Each number is 128 + 24 x the weight over its row's rms, rounded and kept within 0 to 255. Layers, rows and columns count from 0. Numbers have three digits each. The size before them is the row's rms in percent of the matrix's.

# up: layer 3 MLP up, 1152x320, rms 0.121, rows 156-202, columns 192-255
# down: layer 3 MLP down (transposed), 1152x320, rms 0.119, rows 156-201, columns 192-255
up156 104:090162131127120096160144154092166107184107111094137121106109111142129130118135159131122138139134109130121070126180148138141127085147138092117138096110120114109106105137113142165146120067122142
down156 107:086078106109173101128124093141080120124146129131147130124170128135106126133174120149091146087113172129117104103163133135148158116130107138092156119138142104120115150128122159142167144102157132
up157 100:169141117157138151140121131166151162153133128102139119138185092100069101134113125177111150155143125134131097136144109103164181136104102181129132146116114140090161101167124102144167138130128077
down157 100:177142130078098114112089140158098085134129125139146115144102171129105117103143112118138086137113156165107146126148133130133078091126132127136139155173148123127130184146139142130140131163093124
up158 092:125138134164125155133158161145175120145092097120164111141109124123103141100149125130090162122134126096115116136164145123111092152148147139144139118177146164148141132144118142081132077112166122
down158 090:137102081099097123164128136141101136103127179123111140109147117162136105129128136135163096122131129160170147143126111115108138103119124120129119121101115100129105134114109110149147162157112152
up159 098:097130117135132098164081178095141130112166096131137145135143080115139146127145115127088130111130095126154114148163137138120133112138128176129148124081148099136170155154117144133092141120131154
down159 096:143126145116122100119122114141099107119179155105141122163101136163094190134090131101074159126157150131160090128134098106155172079094097108111150141124130112137138190077116112115147175112139152
up160 101:148148122118111135144137092120124125136205119146137144133097134167127098144113112125157133123107116088155096146142162125072136141114123153111158094128159143182141124107087177172139146132094126
down160 101:145145110139091122106143118152132137117096100097124150148144149126107156126103163113123076147183132131129105113143118122118106108119142089109094109152066132125142154102158135108147138122140128
up161 113:116105114116149140105129098178119090119125111122128112152114144134158112114138105089129127128115133115122117165119098074110129089130159160184099163113137124137110131171149096132201111133089165
down161 099:128072138139141120117117108105101150087103113147106128188121135138121159131158155145152114167112109097112090092145162118137117151177123137103150096067108068131138176181148142120104082156156121
up162 097:119057109055138128125133146141099126113169158140101122138171149135128117154128138141151157147151147128185071103133135120099142147086131173155143130145086106142141115104085134149092159095117122
down162 095:147195134102111150120133083126151116113137153129115142113133120148123144098091125064115133128130137144101166151090094102137135113105096134099168140143064155124122124090156150130147150125115139
up163 095:174090140101133127122095134115107125150133094094151116123077122150151127131125113133151111089148097161105132125099132144120122115137099128097129133129152147137124127164149130150106146095142165
down163 091:126137119100099166095140141123124148137165118130129102158116113137114124143127159136115123153132102106126108119107148131108126132130138173160131068096121109125159145112104132127186076116151108
up164 103:112120105129146144133121156104114149153075103087175099135125106119137093158091131139148150120112131095166127136138114124134095114145146130130106102148145124100137140161172102105171117143100118
down164 094:124183147144123110141113124131121129111137109159082141127095126133128118181128105139111131125150134179105095116126146132110139116120156121078150109130104072159115150114130106123157149135158121
up165 105:060134102107150134119125135149135114138164088093132123182073127111121108063134121130140144094093119152141139105118144161147137156130159100092124123173082141150146124109123159141085115117102104
down165 095:139159145144116150079116097138128104087121122141151092127149173144122158203109110123115080120110109114126112161109145108158178152125087126156094080119119156132125148126144132149116133133177113
up166 105:104123127116135178136160149138132092149093141111132176139136133162151132113141112151132119154133087129093162112141132088126129107146151081139167128101131139081142092097094130139129130131127110
down166 096:115135125120125132126162166115117120146090154103150086172102158102159119207161105140097117143122112104158110168148135174149140127150112148132094141113160136113153142139119127149135099113126125
up167 104:111200102118122105124156114122144163138112168133120102114125128147159135111118129155152092109139149103107095142155087125103178127124123075165182144098111148147115126112076138120192132163131128
down167 108:148099119084154171122112140140116120131170129158148131147101116091123108132139116128131152135135130134124131116100131107127138074128134143068127157160132123127144148125136080140090128104097154
up168 099:102167134100144149134177112122143107094128133144077127083131121104148164126131127093143136105105151147092096118143125105133147157119203101125103136142155170085165129083117138132117142112120170
down168 109:119145115117110094108133130185127130172136136178092154120112123176130157105153098135095112091112107126117098094152119134095147103091166131137108152174121168112169163147134136083144107155124103
up169 101:169121102146129106137079139146119107139123133090044119126110097129144143158115132075084172108118130146096146179119123078157114108096127109144156143131158145078159148135138101069129081130092091
down169 100:137114107145161112159097151097181146156110148117101135097127128127140132114139109131124110148175163100136142109145145132068102091140142115121125124120123136164068141099107112164145149115149129
up170 109:114150093149099103157131134134160116107108122113089138143134164146132150132115092138163117105101151131160113151124128104117125125136176100128093118130133129127097116123120138156142115158095099
down170 109:156155140143066071117093103085159115132126113143106156097152154138103138133112167105116135149134161127148102132091147148141123131150140107137125125098134155079175106115103146118158150145127089
up171 095:108143143134117113118094130100110137114115093129122110120129128082113129141127098143134163108096146135128122109154158143148120123188159150151131129098089150176107135106131115129116135152100098
down171 097:136109119141147129107155160110146113129126161113110094118136188130115089100066120081121150126134187120158125150103088118135165209118112118133102133125130119093110119143111115092196081109129130
up172 098:131084104126178124115146143104142163118156102140105137066136154150144101148123148134102109114131119139103124147108132153145113136145138163103142109110161114121145119150080110150123161118176142
down172 091:144096137142137085125115130111124074116136130124148102142063121123112127097178099083164118154119106115120087127154120142120143124135090119136135128156097169114103126091146146134163126138094141
up173 102:157149096154076171100167086177083134145106103150161127110129178122098123140091102129163130104144133074060140112103140127115140142087084120188132169153168137111177158118129156099150106132121101
down173 103:154188141112139138113103134141152139154120140143126127124124118131143111078138095147107169114115093156087110144142090103135171104131149113125100096133110110161113107133120100135151121112150124
up174 103:128092083107182103126101133107106102130139137125105103164110164160121122107072114132104130153143104130126126156114200118128110129153165152103133132125118137137135076123129153161117145098113183
down174 107:140170096139113125139126141115159162140143122114152145082134140108133163149134114144094117154123114154149143137150085088104125102134109122144129133162119101107138151134118114053164137135111098
up175 104:172133088153116124104137096154124148114140092102140142143136159109117131121162131124106132154167141112140148143113119108150122144180141125133115147090139127158115105112109112123092113139129102
down175 106:127121141167107084142117126124094193120154116166116125110144119188172126157152168136170131152080163099134143125127141141150097148094119064103132152117120124155150126082152166105105131141146143
up176 099:190089130177125145134120156128085152098078124113155106124130117124125125142138161100131142120155123100146122119143134178120127095074177099169147107109117188134124148133125147108077151088152191
down176 105:124133075111143119167109120138111152129157156149117112101108114151114100118158063159126129135099143121122115100143179090115112087123108125145156127140155126113192135210139118141149083139144144
up177 101:133093142070111161148118174141081136147125084106148094121097131163133135081101079100156123118129123111121123159120126066153091121151115149128133116103104130122128131112142136139108150091113166
down177 092:168153110111104109124131115155164146115121141155130132116114152100139098152169174177161116108119133158127118106129117106147114124073095103138137128153135105145144132151124156133129135127140090
up178 095:146097178091114153139132176068072137127128166108118124137094141156097134067132114167121172129153137100160106092119150106139127098156110097166134136126134114115136125106083130151098159116146134
down178 100:142152102138142175155141143134152158158143125088113121118100114148155161163138129152133131140104154169122130119138121134142133140147120157123096135136100170170157164131113138171116176104136118
up179 095:132146111140106097171165114111107134155111113089124149113119100115129141144107151120112149138152132158145110120128151092145160199129111151077102135146104162119117091107099150139114136121132136
down179 105:132067157123076122130138160110122137123115128106145106110129066146131128155078149175139116144121126175123088143139120122136139102146102152120108195081137125142096156095080101147141148153124108
up180 105:140121159092143084127133133131124106160125159096115119160130099125184143115142148148071089098132149139131147148123126122112102135116120139159124138128151192124124117111142099169125156095162135
down180 106:155144113132124127141124127112125169124144068149139101077168132183170063085126146127102139122128075150109117147125154149142152129159129135137139062141112115077146161152146167122168145120104112
up181 100:156113131076172132117117070137115132158131095126169145151111175129088151114119109166148153143090125137139115144160130175135136116093142130159115115108114130135107134138129154154116139124132097
down181 100:079095127172099111078148136139111124139146117112174112140175088155087142088108112121093137098118112082160102121100088094117065092144123164119143142178140093073173118119139151126097080128122102
up182 094:124144147140127135168122165113083131126139141128069101089166135142128113172120143147105107107069164072130147110156107073084138130156102139129155141105128187119134102095151089113163141113141108
down182 091:122159134145150123114139106126119128154146144159139157122099095128149142101142135105129126139119121122131135129147174132126112129123110163150082124142152126095137099157163136135107083146117103
up183 096:117133153137129148081155099139114135178146135131136121151105112105094115127108138158105096149099154180106116091145128115139199136152181105140118168095136120165164102107144084091108113111135144
down183 095:131120138145121119164142092134128154131155134117109144132140063138155198115157118126166126125103097091171144183123137125117110132111114135115100130150099114117113150138119146143134121124138125
up184 093:146142119100129132145101119144161158181124162147139120065145114103150115134124154117139140149174108136123106115147090079133110112092174118141093168113106176149127131099123162162088131168130121
down184 092:125150127179087110115102092138143137096116174134142105144121141113170148121105087152156109145115068106130127103155129173138115124118120087133111110164121140133118157140137099102098107142115153
up185 099:149102168137072169115166132110141148143138109152146136111152117077154155141114127119114103144105127156115157166138107135113123138074125091133152149161071149101140100130120102127160138148143101
down185 095:114121132169117105169087102163147087114113104119088155192172138182120109056128134147096100139124150110119087119138170120176143128145120130109111153108116140109151130140113130130129136133135153
up186 098:120123139089192120138089128132120169127118132161185106137156163104145111125119163113147144094129145118105104138121116138157115116095130041075066140090085161150140138154086164155152111134133126
down186 099:107100099158130118156111133116136107150148100111114121115164146142114117121132084077094131099105160137115114112157116079110161174107169140175179141143088155098131178139133060135139121106155140
up187 100:098121073153122161123114103165116124131098133126115085175138148147142075101130132152123140161100120154142110137110172069127128146090128166129158160178141136090129120111135129104105179120122100
down187 093:135136154107136135117104141114097114125148107169145123170089154126154112108118128116133138152137115174143103143158120149128165148151109120118165096085084157158129160163133136123105111128140112
up188 126:143154178137160112141176144147115147136125122105141149076176100171122114095072098133139132130141114132122100118124139128116125148106138130120150125088123092145092128106154176160156159120165120
down188 118:128177141135136143155121101100146125092126106106149107114147138117172131080117088080134113110116144147124146138129072158130141127093099120158125130123111141122119129094125140113129154146115121
up189 109:179132122118121116137131139159120098147177102112106115111138131105148108083130097123145139139136159101097102103146122114134104127145132135123109122144154121126113138125124101092112156112137127
down189 092:100180112110130089128123116152113075120142112085169125152118112152121153143178123154108111140072095115105139132130119172068094144119139080134134103117161148105109107124156123163110136078138129
up190 102:141114116142147121129130133126106145147085124115129147122139154126134124088125099143170126128120137132100103131131109127145167093111096120131110162100153138145160119150101125112112147101160159
down190 104:112101155101110110139108191158099130107139131130140141081151138159119117134078150122093158089127148144099142108130112162136138156159101158144128142110159146139131116147082154141167114097116129
up191 104:123105137144133107119088130134094120122147121078118108146170114154122154150168116084125163111102125160170137137136119125164163097148129124140113123133121117136145136139136147136161111107101092
down191 100:166166119138082115083140138147153116126141123093161102142134120109199107113147132154098097113147110121156123131157150159128106119148125147104117165105146119154066147110127116137108115177122111
up192 098:103112116139148134137102133120162133179133103128123146112083140099166168146127096150125153139099133177143157119126129122145096144129122092145169136123192143155127116133109178130126097091128158
down192 100:159110115104137114125164105148158159109162138098118134157132158152096119127139121109146085149151105157125119167101108109134168110139142096119141098102137123120146115162084098095113092083129147
up193 100:100120102106150145132152171124126113115123116115145135135131094166183164153157143162156135113105100101128133126144162159134117138132092191141133088111153142117152153114138160127092128159132099
down193 093:176106164163123113150135105170137097112109133148125143138093103134149158133121118121099141125142154129122132088086088155107132154104104082135142135116126108096193143133153093164166104151086113
up194 107:156154130120128124123122128109147122123114132133139101134128135139133101110132116119113130180098128101158108139116141089124123164107153152101161146131097129163104100139106132119098095160133133
down194 106:094098122099120152121140148100120128148160105119098100118181140151048132188130144129120124126161130117156099116147128168109101119131120125112126100089122149107119126142125146129170135111134123
up195 109:127101152104115154170133107119149091166116155076089120112122136159116155166083165160099111126126134113123115092106106104174148146129120107128125127099095087113102150092126163126186149139122134
down195 097:128180128135102106108171140113124116150148142103115156078098185138114099116152137071098136124088164153141116133171078179114108104116113124155160118161147117110126148133130093113109107173156166
up196 100:115080119097159117140123104160128123093119143168105136124101112098097131122124155127125113127109126135107123156149094147088124086095152119054125171140136134147106148149116124161098128120128124
down196 099:117127158148104114141128151124129140106092110116122091135169135162119102098136118097159128128134134176141139130148132122129156132188100112153156078102119155089157108127141121123129139156074123
up197 101:094114099157161143140099115123161118116129111107140162164127143173138140134072133148125133141181099102102108126120136162117096130122124126163112125115145130090120155165144136119135121167145148
down197 107:108113128110080122142131158144136081147106120129119172111121124131118147151183115103122148154103167172120095131112096103095151115122115143127087144123139134096148116073109121116129147118121119
up198 103:156132120064138116123119142108160098085147115092100145126120086149156097139144135147109132147176103157128116136126116147161132135112134113111141135117176130098139146136120114128152178124121086
down198 102:136104131092170125166145132119157192161093139135191101105102145170124168193140154098156115114129098184147167125154106146143111123101094127138151128094143144182128094116112180102120098126140111
up199 098:106089128130158112130101107105125101136136126167135142147155102117097106133122130133139149105118093160126144108128182078129150103118127131170147118099120129116149131110180133117111136181115158
down199 106:153136109128113132137114103119125136150118140153121127098145102140120167128108152117113124123127144126114125110119118139129104156126108136108138121154159178122119120119140124111135106142111071
up200 096:128098160121154136110126114108065155151110130092126135139172136132166111141159121124135142134108118137125190141146119129160143158145139115154123110147143136148149129094112134119112134119165110
down200 103:122145127096112107110103098116144114089098134166111121164147148119154083175111159120132147146117100107158114094144145195133111099133146109138127143147148116119118095149167164119117106119149110
up201 094:077118142154144129134161138161114146138083096096140151109113089160121131109103167127137109118119125194111122127105124153150131143120190156110135107141128118134165124109158123098150150151098124
down201 101:083141125150156150127142166119121147113153148136114095155118109094133137067154128130125142173129114101126090099106134090075105136120113111176098118149114124144125131147133139143117142118122107
up202 092:107143134124139121149147130142147135135161156130139071168124098083145103132113110120155122100128113153096141144107120152117118105135138108152118162147128145122171122145124111075104189124156132